Weights of a small GPT-style language model, trained from scratch on English Wikipedia.
Size: 12 layers, width 96, 2 heads of 64, MLP 384 squared ReLU, vocabulary 1391.
Training: a variant of Muon for these matrices, 129M tokens.
Each number is 50 + 15 x the weight over its row's rms, rounded and kept within 0 to 99. Layers, rows and columns count from 0. The size before them is the row's rms in percent of the matrix's.

# layer 6 MLP up, 384x96, rms 0.0878, rows 209-216, columns 0-95
094:40 47 58 32 57 64 43 51 61 44 65 39 37 30 67 45 27 36 36 34 59 44 50 50 56 45 45 34 49 28 44 83 85 57 34 31 61 77 66 43 45 62 15 25 62 75 53 59 30 66 60 23 45 37 47 37 42 45 45 44 77 61 46 61 48 69 19 41 59 48 51 58 49 22 50 70 57 75 54 54 58 14 59 62 44 62 48 22 54 41 58 34 72 48 68 56
102:51 47 42 73 61 36 76 61 29 76 45 46 62 44 28 34 77 50 58 21 14 34 39 55 79 60 28 26 32 71 40 37 18 49 45 58 43 36 46 34 45 45 59 20 50 73 82 40 37 44 53 44 29 46 65 66 19 56 49 34 53 51 55 43 64 56 56 48 63 53 42 31 34 20 36 45 36 78 58 42 52 53 50 40 50 43 56 51 23 49 52 65 46 45 45 59
100:47 37 24 39 72 45 49 70 69 36 63 40 51 50 50 34 50 57 48 44 51 46 75 30 47 27 67 44 40 29 60 52 32 46 29 72 58 37 48 29 54 31 47 55 53 71 11 47 65 29 58 39 37 56 30 15 35 31 54 32 39 52 44 42 56 43 42 73 73 47 65 46 35 00 61 53 48 37 36 53 58 59 43 41 37 27 25 47 54 54 51 47 59 32 36 76
124:57 21 53 51 31 56 31 60 35 52 40 64 32 69 51 39 68 32 35 62 28 56 35 27 56 25 56 46 29 71 59 44 50 52 50 57 46 21 25 48 54 44 72 67 17 77 66 63 55 68 59 46 41 34 50 52 48 62 46 52 35 55 42 27 68 51 43 45 60 51 70 33 30 56 78 49 29 65 52 24 60 32 55 27 61 67 45 45 61 46 53 42 78 61 74 84
092:33 39 59 40 48 59 70 41 54 39 44 33 47 35 67 39 14 31 55 37 57 40 66 24 40 39 61 61 48 90 60 64 58 66 36 40 37 85 45 62 49 37 58 66 47 28 44 70 71 75 19 52 48 51 54 52 37 38 46 77 62 47 28 32 60 44 54 50 66 60 38 74 51 55 07 61 48 61 54 61 66 74 61 58 35 48 59 38 21 67 65 59 52 39 52 48
119:38 44 34 73 22 51 64 52 44 60 50 48 45 53 51 42 51 59 53 58 48 27 53 52 55 37 74 61 38 45 34 39 50 59 79 29 08 51 26 35 40 53 22 52 60 59 49 52 50 69 50 40 27 50 40 55 74 62 48 53 47 24 12 85 60 40 58 37 31 74 50 61 54 73 50 50 28 56 69 27 55 52 42 74 29 24 74 34 60 31 71 47 49 43 45 58
113:55 60 55 32 37 40 65 58 38 59 52 64 75 51 23 55 51 38 75 38 35 48 44 71 43 53 44 70 53 21 47 54 40 75 44 63 65 45 27 47 51 12 42 59 44 19 48 37 55 39 63 76 49 40 55 56 35 48 45 66 38 66 47 52 51 58 55 56 78 34 33 61 50 37 51 82 27 65 25 40 58 79 48 23 59 64 58 60 35 39 21 51 90 53 45 57
104:74 46 82 55 59 43 69 73 45 57 65 39 36 33 63 58 49 49 54 51 54 53 62 33 49 87 46 55 36 35 67 66 39 41 55 64 56 60 30 49 40 45 35 18 42 53 47 52 39 30 46 39 49 43 35 46 39 59 62 50 37 35 80 52 07 65 53 82 62 45 62 41 41 71 39 64 41 50 71 27 57 59 51 47 61 30 31 69 59 44 36 93 65 56 38 76
# layer 6 MLP down (transposed), 384x96, rms 0.0878, rows 209-215, columns 0-95
097:56 33 25 58 48 42 62 30 56 46 55 79 54 50 37 49 54 41 61 51 24 24 23 44 64 47 48 65 31 59 53 59 32 56 26 41 41 62 57 44 41 57 30 69 47 52 52 56 49 33 40 61 35 47 67 39 65 46 60 24 42 48 61 60 54 41 66 51 60 58 34 32 54 68 70 46 50 25 34 60 63 59 36 07 60 17 78 67 33 49 73 90 41 77 39 42
099:14 38 66 42 56 36 43 48 58 82 49 53 38 54 33 45 48 45 63 70 64 63 72 41 60 16 42 61 53 46 30 27 62 51 41 64 31 53 58 30 34 55 66 71 98 52 44 26 60 77 61 48 49 68 30 62 30 20 67 54 39 52 70 28 47 62 42 48 61 38 28 81 50 59 57 58 41 50 64 71 68 47 39 53 56 46 38 26 55 52 61 57 43 42 51 37
099:36 53 30 10 42 44 38 52 70 31 62 46 30 37 38 54 53 56 71 77 72 45 40 47 41 35 64 34 33 47 59 65 35 42 55 56 59 50 37 48 51 52 52 45 48 27 56 36 55 64 49 50 39 57 51 14 24 51 17 54 48 52 47 42 57 36 37 72 80 30 60 20 47 33 62 57 83 41 22 63 67 66 45 42 50 30 23 15 52 53 47 59 46 44 68 34
120:75 45 56 69 61 42 66 53 33 48 35 48 31 47 52 35 48 20 28 62 50 77 63 38 29 20 42 80 36 49 52 77 77 69 54 57 40 45 58 63 39 60 87 43 42 65 45 57 58 66 38 44 48 63 41 59 43 18 51 59 43 76 70 19 36 57 52 45 72 43 50 49 61 75 63 47 51 31 43 29 53 32 52 69 60 26 42 53 76 29 40 55 36 54 47 44
099:58 68 44 54 69 57 59 48 45 45 45 56 50 47 58 62 55 32 39 31 40 60 69 40 43 62 69 47 40 34 60 46 58 44 48 77 18 15 29 61 22 51 41 35 67 26 48 46 62 44 57 36 49 59 85 64 45 47 36 43 54 59 38 89 43 68 74 77 25 38 73 29 46 53 75 55 48 40 32 61 41 42 58 76 55 50 54 55 49 86 47 38 76 30 45 35
108:39 36 90 58 37 38 35 43 25 89 73 63 36 51 49 56 49 47 69 37 39 72 37 32 58 61 53 50 58 69 33 38 42 48 34 66 48 66 51 35 46 61 46 41 38 26 85 56 61 48 36 38 53 36 57 54 57 43 15 35 57 41 77 64 58 45 37 59 58 46 40 50 51 46 67 52 50 79 38 67 58 50 44 57 28 57 28 58 69 41 87 48 42 22 32 62
101:50 82 63 52 63 45 66 63 78 62 54 46 34 48 33 59 40 53 72 39 42 55 79 63 37 71 50 71 60 56 56 46 43 69 49 83 22 42 65 47 59 67 57 62 44 67 74 17 49 77 54 34 63 35 69 52 83 35 37 61 54 52 54 45 60 61 37 25 46 61 58 63 56 31 59 61 75 29 68 49 68 56 61 40 66 24 63 59 52 39 22 51 35 36 36 45